{
  "num_hidden_layers": 16,
  "parallel_block": false,
  "init_std_o": 0.00259,
  "init_std_up": 0.0146,
  "beta1": 0.95,
  "weight_decay": 0.15,
  "decay_fraction": 0.865,
  "decay_shape": "linear",
  "max_seq_len": 256,
  "train_tokens": 231900000
}
Each number is 128 + 24 x the weight over its row's rms, rounded and kept within 0 to 255. Layers, rows and columns count from 0. Numbers have three digits each. The size before them is the row's rms in percent of the matrix's.

# layer 5 MLP up, 1024x256, rms 0.0919, rows 384-438, columns 0-127
090:165134131161102141121141122182146124120132115177098137115115106093153137123112172134106098185132118127100101160122144134135144121151115152110100092147171145114157134123133102102104126139164074109138095113128093147139142153179106115116143125141155121160174065146143164129147115125130142177148134104133114128121142105134145125100131128126156140138096151140122109108126151162140142147122
097:168130145146142139146111173141121134137164140074120074190145117101185121088167101164117122152144119098108085101135146071134096077105134114121118135137105110155114125165092102133133109116135104124088097133144119152131119146134144083133124165125124112121088137134150125158122106135148089138138176111110104095105106109131136108120113102094104136146133139125146124131130087125111136134116
117:126136105131147103114142136154144089105115123173146086131149120173103123127107127158097124156120128128130130147130131147126105151113113128132136127128162155127179106114088122128108133141154127156151097140170095167126104142134090113108119112108105137156138173105137109119139153161108143131121122104143087100104149114147186107130133085124180091121083132134144117125085125150113131142115
111:165147104099130133121152081124158038117145129151132110166131168137127144143112132129078176100135113131149132174109086111131104126102082141174115128147143110150089123099138119141146112085095139129105107132170105121139131143128153112141135119112074142133158110136151129082110141110106126140150157157140126130155106142143138124079130094130100137142115138125170118173132164124113121141129
100:119152106123163098167137153098089128107110151105152114105157164108128113137165177140165114173110116146120110131131107166105109163131096138107101125129108085113077107057135126162151101147123132109123143167133120122119141116136121152128104146186140160138103147110096137150097153150104142145114107133173140180145117155116122120136142093156103127135134129122133119095099122119118109121139
097:141138166111128185098107157116138141142146185120158154100134131174088151152077107150110159096113126146129107072097166107149196110129148100127159192128112163098119169102130089110125144122119106165107126132125175126109185091109166152120154134154084120123118143166121133127135111162111152140156130124147156136155098118141139169159118113112110138102135110163162142115142145112135145116103
135:169080106176130132112112137115133183141117116118130098106162120120129162089104128114167124133114104146118142114132155128100142126154157148142129102118127112119120154176108124166083103103153145141129152105158141118165162150113130141095135120100088126114107136134162113148098140124109138118103150099169132161102142096153114101076120100116143118127142112149128089121120123155113082134104
099:169131069114135122118126092146119124134116159105124106128138088136129149163125135113128133125108136148160139098138122090141123156159153089144083118164143166111142126072120096111141156126134126139118142142145089106136140079116195129118093146090120107127097122099078162146149174180133125139136143096141122084136127126149123101147151099131145111111128142127171117121097148159129195144104
104:093134150136144165094177175174128158149138175108135134143161074103171156134151185098163152123099153118122132142102180100134128118085117122167151097134135173110110136126136079109161127161091126121125116128108094132120109106154146142120126167089125156119140084124118153125136165139122149118108112134102143128160186143146119112108118101130084123102147121158156122144135083135121114122135
099:085097120120102090131166137137122133129133147138144119137128147108138109161130131095140127133129086131079165137108132140148109154141134181089093113159139166148139091166107158088097152099135104130152095123141112113136126142126133151122145114131123093140113146109130109114121108103139127146093158092089120114148188119137131122137124096137117137149124102145161125159126142130081139143104
102:098114130117164119149121148114105152091085127116156126120147187131147166061163096094120177129107132095106093125133119136154112142160136144126136124141138099202135110169098134113155122106126121150156136089146112169140109138096170097127094106110132124113131093135101095114128114124124120092143137119145141092119139201133079120120143099131139169147102138150129132134138159113131162103133
096:117108108110100145092181150119138110171126098149158114104140121129123124142178159132151106119101111147148152107148139137108087157151102167122098112167121167156124116095141118106128082104142165123160115156104096136148180153118079109125092144152133112110117145117122154154173151127110171128131131146175124154082152181108148129134097094118140106146116104144114110108136118161141153126106
112:117072098115133148099117117112178150099117128109169095162169121126177170155091157112132135152122108116094145096136156133102114138135133109119164129100159141150169162110099165098160120139147143131135122086131158123130105156139146092114124149097164118115153129112142129098103105126138114134121177159128146130081133131141133126166129107129167126147116130111104120113147091189154117144097
091:136156139118111137165119148128109085113093156168132139121067127136138122120136113123098089101147096105117106146137150131114106106169178122126119123082083130109161126136105138114129082136141106100148124098103122113103114110173096194085135118153132131094085130142119137129161106099142150134163126104146140105128130103118151132146101088111122121100089137153141118147120093120112130124142
082:124169065081123122107104140151120141124132090135105151191102159125094143147150094150128111126115113172120162148114132126134148159164114105140154124169176132094078100115145136105136153129109115114201128105116131098132134138133119111127104105139105155140100122126101131162155110149115136112159090108157139136104144100130128120149136110113108144116084170154151092130133108130148110110158
103:104090141082150092119132167100128147079145114107094143107103180132155108138141180149147108157117089137160129167103144113074138152145112085125105120139151128119097182116106123126138111137099134143153172140119126094120112136109145094112147130086161118128137143098124108148127106114112139125153089156179121123183136170101140105139084138157195053100108150148122102138139120144125135150129
094:082118111111175123140132116119172144140135125088137150130148137123128155138112146091128125093123162123125098124118091159118118104142149096142136104130110114167136136142132106104177139090057121151140098125144153187129137108167165111162146116152136105155152117151126119109134120161139148176123184144122177152095131104116119141089103089122094110081117136105107134122146107155086147106077
095:130132118093148132126102117138153170107135129096141095151105115133171137131099122100148110113131110136086136085116133156146135137094151077100148125108118120148116147108118099093136120068151160116118148140131116135126077133097132089157075133128141118103156124073118163096165144125106129095140150137156124086092121103128151141143135124122126143135128102137126162157117102126076156129126
095:141119127152119140097107109126131137130143128150138136094149117146126176106117106144128158140107167151112158126130125131146139127095121098115137143137176152157136076145140140117135108084112079117125111137161131102139123153115158157171083136107115161139124121134128097092132114145108107148153141137122155077150109149161120122143144091166135127133151131115163131158194102111113086113081
099:121118160112094109139143145149139170164155106123170106141162137190132160129111155161127126125078155127082140095139131104117088166173119142119117102122154128169129138133117101124125156110116161120082105122126164108152137141123147116122102108111137155111074110087113117081181157142123126133119111162132113174143129171165129140133180121120167121111121099105078106107131088132083133143128
111:134122123134146116124132129151173110138128108134101126121133082161149104157118116116112129170141125128138169105160137112111132097105135124100151114109123153096075156170111135131067144161140122136160128160134109141140165103119123100085152113120124079193128150140110133141136115176109150131134176155118093151142111094169131120144154149140113129118104152128140122107132082146127120108154
090:106099115181131086143155080121103136149126137122138114109143139134150135104111102173120072119117100114138148088095118122123130126137074156139148156138113157119087113130146138111152138169168119123103160120090116101109111155121137117194153137162141166115136167112097121164104114148088143173100118135104114136143147155129147137109114151090112133112138160105136147138101107150148094106128
094:149091078125103104134101112118095084094126112092128116139134131125132115096157115092078135124151128098119113095119103131143116127127125111153108097121145140122139132122143137180134101149122170116110152151068119098154156093116154154141135121102141185089171183139086147122101152118113165126102127114136132110120111170157126104098110128155121120137141161147097171135116140117138142137149
112:146107103128113129144134097117094135135132149145115138102131089142111121156106115134094116121100157091129144125120089153133130147122115100093092147081145167116117130156136135104135117133141138127133119143123141117105134096124137148126159138181113106153103095149074178135169139155108100112162149171125100146122161100084149172162172124105165160038121144147120138141098137117088127104105
105:110113128112143111184094109126124118162117079095127115127078133114148156090081158146106112123110115150114155123143156123167123131115152144162147145133106107149090109117129108123090123092115112119163172141105081101135129097146125172110160144106128150147105110144060140168083078127110126129155112111140126137087103131156165119131128129064125157149118134128103124102103144117141153154092
090:144117121126117115143104116133134132147140166131161125114153153152161149104086144145153106115143105161089166135146092149126129121114102145101149164150130194148151103182152105149101111087136081116130157148123128104143090125140111141148166166141106146110122097101155135117134146114100150161127116111093130135131103161113123123128131147185163119149093128116107161108144122135081155144109
103:173114161164151139155102132121112119159108104096099185138086103155120148155126126151139082123129126080128148108143130119148105153111131090177111159114115119102146154092128115107159165127130139132167160103134092147161104083103112144138094144131116130177091084141114132152154086116121136113157122114130120120114139104090107161104077092125115143141102129105139157092139149156124150143141
093:142146139084104130089110127115147140118116147139145127123105130167166115144094093136135136101125176108146085124153127091103123157069133132114171141126126157151119113080151108147124163155145138151124117138140148146150153136172114094145153164127110155126133132096142104135161117091115144126122134131130150141143153123157124183121114158126126167098113090130133126151182143128110128106092
102:133170088097135134064116133120166121129125126198168118155127143114128114115126084137121170143093184109135108080102159149123122117153135155112098174105148152133159154084109122131121107172131138152133152123152128147144109130136083139106125124102151096104092120102131127147098112133136126090161103134144144088142139094147113125148125127153107119106172119164079134135131097124089156120125
097:141132079117117137128140138147112126155162101147113144153128123107156187150114132161092073129120103118155135131139138080191134140064111102121106166147119158107137139134118121121165072136140115149147127190140137104145130117172140116136143128120119118085143130107082113146122086136086144123126132119135096101139110123111134108104159145113160138145145126114163147139159088139133111127081
087:144131151131171120113096138113144153125109090148112102135127115083135158121138135111133145112108137075133153129076121155133098112145089161096176134141110092125114124131122161157155144100148115147122127146152134109136102161162124138095111096143154124141135132100096118122166112161121149147118080138108146116124177052144155120114140148104097099121133124135073141156125146156164085164138
105:138122140122149162138147124146160126122101126141148158134160129156146119096121158164091116091115109171149123090144146112114098126114104159140069126116150146123131115116095105116138125122132146161092091170162137144052159148142110126115158127114128173134146155113108130149120181176129134154072135101191109135078112121138119105117132157140075118164110107125158136118135154092158132148165
089:119112133121157102128187119152158139149106134155138089157101157120135161126141111112114154143135139098117077143176095117161158143147070138147085115129125158167143123134146113120144123122106145142126125156104114106127117121167143100146158145115117122147108114139102136074092116133140133131165089109169123173113155143186125092124124155088115115134157114151140102087154131150084106147124
096:104128102109130128101131092117145127128110093097157091129178091126113128126110141110100102095135163120113142078150133132143154127156081129128115117132130153144143125136114129127133130165142099121168099137172112134161129087154100141102128111077145151139178136153140165124114078147116125129159126111126134082111118153129152117119122086088132093113087130172087150114155111156146145088174
105:148174166148194124104117135125094119109107122141070129124111137162135140148094117121109115175092110147147113117152139093115146114135101128163110107156083110107148137137135155147144134137139137124149136174103130157144194134165082091132129137150163127117134087113160097141084105143140111127133123146179118130177118095158111126133154126108118064125143136144134131076161096131129117121095
093:168054163115153105178079078141105119138113118108147074111130154094122138126159119134115138148133097162125147138103159153129206121138134112115092126152113132146095127146132130111118110120109097114153179095091109129159135083121102146140125167142129103142120084110098098138151154141151100139127146132102130103127126105144187102101144136125092095118086142135169130125104160078122099138148
098:106124110107134140121130188137109075150135140148144108133130133127136154127143162112094110110114082130118138110118123097082188181134138108083127121127146113153130102126110095174114142125103163137105156138120142077151131159133056130140144111111108112144129118116126110145150092138117201132135148128138103169106158120180132093151124146061134117085144109112133121133126121142106120144102
107:146056159140169104162141127103104140129098095177148148113136154129144146105114141105148116140108124182148172077164147156158093121131108091136091118186137140091110103122128136172106136133158134104155110150133152140131121098159129103130144133130158113150137155131126127082132077110104149169159125137104106105111101112174104145136133119156097122127126128109156106120095149112147086127146
094:142087134132136142104128090086100132117125149121163156057141113125135130097120137114119165104104116102152099141105107126196120142143130116108105101125160130164109142099142109136126118123129126155117152168141117134126151129166133133103158121114140173133133072103117138131112122120095163123127148088133207119139143132137106113091135130150078116122156168134114156102081143130138174106130
098:149104114123131149139146168103075144129139130190162127123115125100103126138080140125144121118123113110107113139128111129116149110178164119174172114131158132122133132154089097087112111160104107145136118171124160120127117117141085158150109112111143113087085122133119108134125170121131153118118119130093151089152126139079129148105153151100139142131099110148175149141141165166099127138112
104:117109131156111136110115105122119122122136161138171091090103160169153132157106110102131117118101115144120126086121133157105110123126149138116116116123110118111117107126125097116124075127161086126139115131115089163130158155132180155125130106173122122118161157116134137169086113139133110184151102110093118149120114117138129138089154120125142139134137121129134136131148149113131137124126
096:085142107119143165144122142116131167104138133146151131128119104115126092102122167128132134155068118135133122114132171150132096155126130114133100141172145145160098094128147130080116129132128143167117145113125101111124128131124112111120132142125117131135115140129106148127136101129131140120135106145110131107061159093097104131135066104128177133071142137114155145132113117098176165107165
105:143115123111159106195181121124122119119070104134128115164130120160165100131146147142146151149151085099153105141077112116122137136152142125149111121155095151109135136137140121129141121078118149084106116101156143168123142117131122095120124129114120089114135132116140112126140112121121048123155119177122121141118133069113146091114179147146184080122128087120135130096109126160143151121113
104:138108114103091112139141088116148106159112140128108156084117164130133151159124127137143143151145115120144155080151098143153157140138122182131102143145169147155139128155116082138107088118119160148143107138142128132137185148088097167115151131139119144143146081123137127114117141132103110119124113189128113111112148078115076082140144168115133141102119141120159128138168117116079159096145
108:090147173116157163174110185103117160106160143102116089172180075095122137159122139084119157136131094118143098143102112096147121137122141154143120149129112120135121165145138133123107140150139144170144155193131180130106103115117141094107128143143143144135165076076128095155146116137117079159141145150112113169103105126104140111146126105131081148147111129141151126133114121138171068145127
095:134149163095137159140136108142115128124130103119098141159150124137115129140083144132159130093115140130119118100106119148114127128129110128156140126132080165163145147146164091124150123087157152145139102160130175140144151129144124131144162162130136140134144161133144142105158083142095122111169135120091117164160100110143139125113149143146103100154114093135127146077094100152135133117167
091:146103169130081080086122096170128139122132122106156133125132120126150132111127141131090154106121098164137152095135154182128127157146134135122111088107165149091125126093103131128112096115131140097131113085118067151137146142077115103104113182111151189145114121163153165124096117127135131161153147119134106126115126076100172095132145076115132174123095158175116129092120166117135122112140
099:164153101124146102138092197136132150116123131092129137146175123097099133126122061131098103133171105091080117101111121137156101123127148082152136078142138139074154121119145101137136194143166136165140144124134143111097156127145150146138102112091118160113152092127121158132132097112109134130100113153131143116122156120132146112110109123123147093095162114157137129130113127170163117125154
098:149143105141086150136114119119140174101100163155126153182132135096104137128095138137140103104122126152082139152091177131139097153116137108147120088174090103120085150112149108130167109098129167135141146142127161123135159113096125146122091124168147131101114160128120164162115138143122087134123115133158113079103125103139126138096083110142151145163126148172148144122136101179129137108137
097:167165148151119118111111166112127126182128138098131105173167134115106132079126127118112136110150129124119124114116146117136136156118116134133105155171114132164141112077152100153130142115133150176107141104150084109095131097109119118130116155170178149114121106112126124105124164162074150127109111135104149147137106166115129123084159113123123123069150098142114148160199174099108086131107
100:130098110125149123119115144132102167127120131096138121125157076119137157087136099160110154132122145162131147160105129122113093107111149152118140136078118095150153159153128155147068123134147146097109099108110139066105131121110140132132114143134119123087127110089136191148065105123137125120157120159127121152129128100121114108108120087161123130109168098147141138134174149164107136124112
106:086114102169159159098107130127118121092141124130135137094135104144123123142116119139121137135103131141104135150147144128136145168114158129101151176145139151103086173135181132125152135117101131114130122163141137158121117104130114115112134136117060152129100036126084166125166120145087138109141145168115091171110151094150129161182144142119126127100152104163132118103120132160095121152111
098:138142136141091101105089138093150119165124149144145133085089146134184157117125162117121101109143141111106161121168140133121148119135101165168109118132132138144112165107133152119148162128118144111084116096116138113140106129158150082185144123140164142129145157096135134100143125136129165147130119101138142087083120110133109117150107121095106137101142161141154129091114163163140132128121
106:102106131143122104119119117095139117129074118104146127109124087084131143139092138092120104097130126129110130087077107120140179137109143117147179108129118176103105127121160131132137111108113077135144159133151089134169142117125104102119168127134125118117130155129127167100107124123158109152124088150091125110135144162089153076130144151103133112130147150159095122158142127135110138183152
091:092066118098168119169079129128100108133066149152137118116149096101110100127092140142129150140084120112123135143117142120092102085122169112130144134126116124125141112160131161114143091127148116120114147094136081144143085151123123130100163172159159140147110113113156126103167160158123140097123116173080117115178131106108138143122147162105113157108107149106126150126113156107098126103156
# layer 5 MLP down (transposed), 1024x256, rms 0.0847, rows 384-437, columns 0-127
092:147117126090138142141126125112135140149128123108146129092123124110150132137149130125150135133138169140104132148099169122097112111164149134151157132129138090177097130125099112150139130121128093146146136109132137138121129106085139135140132114140114162109100093127083123099122144123121117109135137159142119160146092121100114120160118137107140151159136140144077123137156117130143081137089
101:106173175095114175134140121115138146126073084151098101102154147115152079114108146131131091152097151103151123126114136111140120096092089110125165079102098108104145177145120135119125098108162132128124135114109113108138087138101085192119130104122116111205131143137132133138113101167116131109134102094171146138126131168088110107118168122130115150116109115102099146119097132112143088152132
125:151152091140148127094125105106148144096142143140138107136151131125081081136115142145158136142162158156107132144105165110136135117113158120101124126142142131127128089126117153125091134124158098091135142109115094171156124141146102140139100138132123126109118100088162105136108103165174105146118129111193184160161102119151145082108098118173083126138164125143140116167079128153119159136113
112:124128128106181136092143132137136177138129136147095120144141138122135097104172179108139096084111122090138106120141156122123155125165098084129115103181145116158098132131123112150132130110114146129151108116114145112158112111142141130136081172116107107106104131140178120150169111169147116099114120168150090124140140118119119169146132170078108118131112132078137163113110101098167165126108
098:143144155127125147133101074152165138120146140089124123141152113127135122160166113130166142117099137081166115139123108136154140117121066169152155127111112152146162086148099131122135088129139136144144149085120096142127087124124097120116123140126136173151113108127157108085140121098141136181116170146086152172111170116109102118115163097094122155096154136158160166166120144130087122123134
096:133100168074111145131086116129144114124147118108159110094162141157134143155123125117105111144152117105095137142141141120159102113083117092126114164116136157141138130154069124078155130151134116108101155106139144137107180154151167101116133124144167156105124103131159127132111136197108157153165121095151112125113147106097144100110117110171144124105085126187121167121135085112148159102136
118:111150121120132153135153087098110114142131102177132136175129082114115140128128170144149134115144112144132091080171106120114107121115111171150130118097137106121104166134115154164135170126080135129117132130113145129104117122123135114125121123138090125219132119133140136114129177111126126060148102155130168144131105116117155146097107106115111110169145121123127131146105124104108119085134
093:142174116163123102139119108115130125117130112128169134145078153141082104134123172146141152132143120120124133143128134136154141128111095149124105184114144095139141098139135090133122129149158147096118157087143159101115163143152113139136169134114118151123167149148144134130143131099128125150108113139108128161105117104116102143113153094153159120094128130135075131090134149161161117131165
099:159118131107081149126115102174127106142135095157114058135092112123131157105124129095157094144168110144125084144120129153136092132140093096095131108143112098161128126135107160112139138098123124148133158118095133084101127138120065128117161126145144114149114184134136120132146143132160148103120156106114143107126132162140143145119107157093124161183115110118080117126104123163125120170163
102:117125102099136144104120132101102116109102127119136103124131095138112112125141126158131126141156143141159115158146099130165087123126091146162120125157149124149136131130151107112150073128091157151144160156104114143132171128113155105128134089143163130168190118107110120126159150133164127138139085117139117075118084140142124126152128140116114168134111094136096100136131101106129088130114
104:146143125115144135101195080157107108163112101098180099139124120149123140068103150137178128094139113134128111160149139096135157129096148184169155111129134158141120146149116150158096144091161126174134155083122154146130148092118117109113123073142072178109130123145154145144147134165175094090102094132092124171168133137112094147133109104155098140118124094164119130140134111104109132082134
095:090079083134111126127128129135110105127112105157101097143114093130108093127109135126111164092093173124136121127129108108138110190123131114137122158157146121146150107119173126143084146168122140123133081115116097136124126186114150135107134139155111117172125080138104164146151144112136137104149105131117144140152128137150136136147100165130176090122145151116135098165143086108172104128156
100:123130148133141104104125149115095133151151147133079094081104098143080138153143115149108125093154141104106098126138171111123115161123146128125127113141152111106107102090114133117116124168161130087155106110157133113120117171128102092143146086116139139155160142146145134108117158144136129148121118105095146135139136121166076146160105112144114149184131135131126127110173132091118106090120
096:190137112151131098102090137108135186158142111165121056114091111092148141145156099106138157103136136155126119136097117128126124124135113154138137148118160120125129132105120191110134101139141146126125123143154131091112159151119105146103135132097114111097125121103140100184093109142135141154108131130105137125108129181107141098157167087116201098128123134120126126164129137187124089130132
095:093124105129137106149097104142130139118097151105168150142129118117137115085144125164127129164134159105137147117118154113118152153140138128119143150130103129138096123094110146128123105134130125134112125128099097161141088138123139157089109142091129130146107093160164121098075112145151091103102090112119097134142137096103103144141182107145143137160107090104112185116110143137113113134130
105:097110117118157116119167115112120115107160108158124109128129108101144152153113137169161133117128096168105127180116148162144152100142190155148164114063181120163096118108137126138154124154127106152092150118136093144134091157157098148127118130140126156133156152142118112122079126094110141113126112097173126122113168136100170122103165146127132132124153136149100123135140092080145127148129
100:118109114094122152144131105118153151160133116124123100153124118134126148091129140142131124126168106123128136101115150110122127150122176118133135104123104120142181125133102087137103146147125114122109108128107107152138153120143144135127111087113122085179111140108097140112166119143133110164120152174147087069085136158158118119120114100141084117123149113105136171100109067087107156128138
102:129167132144106146085128119129100116113155155120144119126143135180103128132139125151143124075162141092123136111085156160109106149079162128122171134136215114142114160127138106103168120097104152134122101145095126153124122144117107131123113122156144131125095094098140104100160153181117113138120142130088099164093104079134129125138110053134110143148120107131158097075100140120157164120095
098:103137116120126199148130110142156120152119112162158155087113133127117111137109148139132168140124134141126107076122118134112099152117130080099149099123110130117152129151140133098114133134146105105109094135097104106133124152097112152152147142153133108073136156144132109145141130161126119124044135109109109114174126164133106103171155080139153095145138142131088139091132129154144157132123
100:140125142110122140149131152135119141125120140092086117153117076107139143072126093107158101079140114102116132110119108121093129083136155100107159113097114129106127187148115151114150118110138127117111155147103118163131138120180155159090128160104146185133083122154112124085121075108105132140102095077112154096120080103115108165124117122085155114154130124087139120125066144129116102143160
098:151109117127137136129151148145120127102138124130152111136129117136122118128139126159160141135152104107147159118145055109123123090083165119161139110078131154104102104152134142105115109169135120122152146104108143111108138090079129115153135107135089107173147103130149112135103153068166127134145136119126127120141146085143163124148152173095112117149133130128108162144165138149144100126142
099:102087135108118127115150127156089118118107110126062162094130133124128110156115145126143136144079105144131149145107186131143142117102101119121132150126150089163111106111109143151150149117143116123163127103131079135150134096157109141113129124148145136160130094165129094116139109127117125133139186108135172132134116110144110125145094099161167128158139099109137137184126118158099116151107
094:141148118112174128140169125127124125132131117105146137133149152128115096136109137164166151134090139114103145134126118129139144165118095126127150175147111120149110116150153125095123103130109169119129139138096144120138140104107182142141148164097148116133144130135138152127118130182108129122181161134143138095121147132127132129141118108155129125164132131142138154140154099200090143108124
113:097138145161106116100125089121166140128146141112132117130148090100119138107132098130116173178109103110096152153127091173119125123123089131131137127079136153113100124142175184138154118100165136122135135097141168122137138095130105157167094136150116081137110160124068135154134160132138095147161108119106149147130119093171131133127128119119129149151170175108152109149105122117094173165117
106:121120123115140116113153160090130086135198158100172142112133116127109137187175140138118134084159124149126100105170145130107131175122106140112106131141120154122121114108123120143130169112091149136135071141186150141178146121158151094172136128104081150142122180141145136117137092144068127107107151128086092132116140104125131114114164142144095134090158140121127152171134111104101097139156
100:174110083101149137133145142108143114111150156145155120165119129158132124084111129132126101111088124126127150086127083143155118129098099104114112113112149122119152135122154099165130184133105184174138102164153133113118160109130147130132109109084107161161131143109121120130110134173099118119176131151129092136110124105130136176119148127126107099121137140121161181115132095100172117128180
105:159134123098098117145132155105109117153140149123118137164137146125146151113153188102130127138061104150141108121086130119110087117147135164138153139135118127104118149083164131141167145105134097142069120144113148103123142157162093114142129149091121116112133104076119138135093145120147130151145127151095108086137155139104177145105151111130161121132138106078131115163092149131152112080130
099:089138109141157147133132137104202107147084114130124168092162105137156156099116135127142107161123107138156162117160127125189150137136138116144111118115117108117148142126128155149143140124108119120137088109121161128138117106116108167127141159101097141107080170127140109124156177161141150096090140154115156109114111136118093125086119196081128137144077106121104109141104171143117141168130
108:127107138134177085159145097143092139131119078095128172106146154175105150142100156100107147095163109130098177137163112121108124158110087067167132107115141120162112120141163099092148154084088162122130115169120150148088169161163144090139164131133074173131134105093116151119181093120129150156086175142101119108123114147148146115109133143112124158128100134090134152114125130126139118104105
095:111121098109151162165078103140129123127091094127108107073102144135118124167173115143115149126154149113125089114182115137125141127168133188121119163170161150154140122144103107155145149118078129129160126173140166155149137134101110105129124148136143077145151188143126149112145171157153134091133160163163157109123072127126113118093100117098106112108126131172110126148144128115119143094075
094:108116119149147142138104171121152108147144142089148175111148160114098117120141135125130091126085119126114120121125142102119080159159127131133109122111118158111110125113117100199101096146136100169132126132147149152115123134120145120149138150171096146120144136125084167097033146137154096115144113101165137076116151098134143158156113093131103094147138117148099129152145152125077099101107
094:125131124097126115088135105127095134123168124140129122115134110127127138095150131107132114114137107143166113168142167154166173120133164151073106119130141162156174157132099122139121118117139152128123167095101150133097111060110131131086066129108124137145119137147142108153138134094117089144126126119147157125163126120134195151137116107093124104191083123178098160137111120130174118141121
099:126058101125114188124124116112130142115110143107113126158137120148091165123148119119157137171158134122137099123118145159103145146151101141141116092063135101153113128100090129131120113111174119123152131131144158110135148116136115118131083144120100178159121142145114170153172135124117125137129169158186172133107140113138135106106133172112128094090101130147170120152138118113138103120137
098:117117106155186106108139126174118147105160118145137096135138130120174107121152131164137119127149101094105135156135140087092098122135173121104114141137131131133093059103151130086124133121156149122169167162142149087148073104073109106135144080114136136104099101161134079119101116112171160153093118121142112117137129173121119126115132112161156129100100143115166104176095105141104145148054
091:091149147169103102127098123119169168160082121150111185125106097141106180158162145102110149141137156086121121100140147166142139130131121131090145101142119145187132153152123116146124139153078140120112163143097129141155138119152102112126129149131082115094159173127124154113098123140137140114129161137138105106141126148121160138160131123153152153144124122151096126146127117126111097076156
099:141134128139122159117133176137116148123183127157141142143162082149119169087164062112093100100093144162132112064137112079125105171137102099110111139193148157118157118105141118126162090134113116126160043142157137128106108156125126145137125161119150139150160119150127146121129117107112130163104152138110131126117139130105137129129149131098118123087138118119115110155117098110110160079162
097:132173149130096150138112087139140171135094102104107080109097130113134140107164179089137135112123163089149142171097118094187140085123104174131167145072108114078117150152150131127117141086143075149133100145133112129111110163147165117115117108111121119137130156119100124115088188118155086136098144127100131111123150136101136108123136151193113121174072092122130171123146148148146158096118
100:152123051099100120121155129134126114128135097122083107128132118152117163124112111159167097113183136179154132149158158143117143091136117055148137129149119146173082115075116079137129155131136162122152128128152154112117089133122147110089123121147115135154150109163131141149159105127104163141115114123085150160144095127131123130150114132151173179136131144121152102110127095132118063149091
099:130110116159116109113150167136174125161147154162147141144108115118131127126179135155119097099127157145123037141122118122131128150075139141116089119127136149110130132085129096083145191136138132140102146170124163147151138178130145098128109129094113099125131143088126111158150129132123073111171140134096171125151106129141156140089128197159108088121113159111152127144106110105111127093139
094:140143140110120129147118122143127119077149125142099117154085151117165131148126126167134099112180115114084149185101178124153153175143097128136082120129102099128132130096125119115124113134126130146059135102146089137124146126126115129108112111095102120119116129132128085094156146087067149115135152080132156162120138110131124170092119162157118130140134166069130134132169113152164107094060
101:133139130134113120111143083167158108149135098111103114145145118147131125112127133108137139131126141138133117150101108092117102104137157111140149153082138129128093095159078117165164120123114162104086121146092148132149127185158117114114156109126120157080168131159130145169136064127127099151099157131159102150111144110109112073095127152139128132116104138161109168125107082109141098179135
096:119147159128096124119142125156118143101135144164101101111153146103146134072123116140099164102115141113126104145122147113124116159159149156135157145073108088101102107147140115127152142137117127127123101124142107120118163122117137154123117081128164110115138071102116166134120147090093100167142137139138170115141092103090158161129125093133131085148168117125147131115150111105134105128153
100:097158148138096120118136092077187120138096131089111165154134098118132146083117176126119133174134097123135155128098137150105144108144130126125106180167133121130131129121164113126125122139100157125119108116094097109138124101101139129124117153096089095122127130112130107085133074151120182110132098113133162166168130131107155139147124106121119146089085182155146152087105125140149121110139
100:150156103165144140141126132104141112152100118129140117173147113119095138132115085170101143136107137122128129150103133159142105124101162138101139126159123169141139140083100087121150165158139140094089177166127134152143110117161078136163140144138126134143115134107133098156131145139103121169122094102113112108119095147092158135146098149152151153138151085120096138123151133106152141106147
107:108126149155103133148163129111121146150151140076109108144096112119120188148082149132114124140150156082123143138132055138137117109139130122112119145107121099100150114119121132163145150086153114131095152146139118177128114106083142130136124124165181112133133109104095127146145124156134114142098152097071074123154126129135128105150132147164125133127123115148138124119117109150160111163153
101:106137168148107120153137111112138136147140133078073146200102158126104120111117116080081116092126127122093114130140170106120137134113118134132116104138081122098067101123127131140103160173129116132100156157126137130165126157181143092113143144147130124115110140147104153149104128157119138152114150139128110136102149137101121121144136106161112097163115106123133137092080143137114129140093
100:107134140108164099128113121101081147112077117125105126115125143104086127162143129151149167086133183149093122130150121168125139170148189161131150121114126142154141137091134125117132127158163140122175132127118129109122125145112134159124140136115164154129128182135170121169147144116099138133112079164089106146128110104118097167114132146141109105111154109177148105160102109117086121147078
107:175122147125150103165167132113131171125104160197089147101123137120135154150102125119127068145098122185103089097139108142109133126140139140150129080121145130109147132110156132090148148142110118123156131128109116163143116154137120153127144097140127069147106144137054092130162103128121160106143147088148138114110187141122149103122144148106133122091131135076140115116106146123113115109107
096:161163153126141126129136118115126105107141121150102128144131088146163131144098122137142110162115153149120151128153122137155162129137155126097085096108127115116114096151143111154145151129104143149135119113100149115081173139135115138150131111149142136126149161150166136120099092114156103176113114122164151100074101104126134108091130164151131127081078160099111152124146134111119119152145
100:143103100120166091111106117143135126081137142127123152185131080133124145137142109126148138163107096120112139111159141152129117125195155157113119154105096110111180144102156152128112128156141117101114120109097180130124159146132174121095178130149128135124150091129173107173135091059160167125124148086107145166129114125150104124168112125126096149106103173116121126131152146115128151127106
103:132128106107145091120160124135143178163122148123103110097165130122129172144105133138111150140111152139142133119109070116121126127132168100161101097105128142175149136168120117138093133151106113140147080102137114129159140112123144107174146153132103100151104134106096182155190118138121186098171123137154145145119105127111126136093099087121092104124128127090115117122114184113127130102119
100:126133144127106164157126120133121118138115128143127179100106138145131119135113147142099098148134123157167123113137067118161150117116091135119123155097097118137111159137101110127157116131121109135113156145140135152112150186093175171152150153140124085058155166138116146143134115122115097123126164118106116096128087116122129167115141074133129157139106153092142158086204147145131129123148
100:109101144124150170151142118129098136158152125157166106115142136106143156121158131062159136131111147138101154123085118091149132105132117130137118081190143140114130156149160119113128127135116133144113136155147120141128101142147134135148083125147108146119169107114109151114095137143128143126126150145114130126173114086144124173148171107134127123107107117132141125153174113126134133144175
097:127110102134170105170136148115144146107151163183146183103139117139141134115172102164129145159135125142118106168097177108106147123097102136156095118108080108149135092112122112125122128069143106141136137087118158127119072088087118104085072122100115107119085129145118132151115120127111149151132142135147153142157176155146164115108107150100145105148098142099145150138102114106143118131130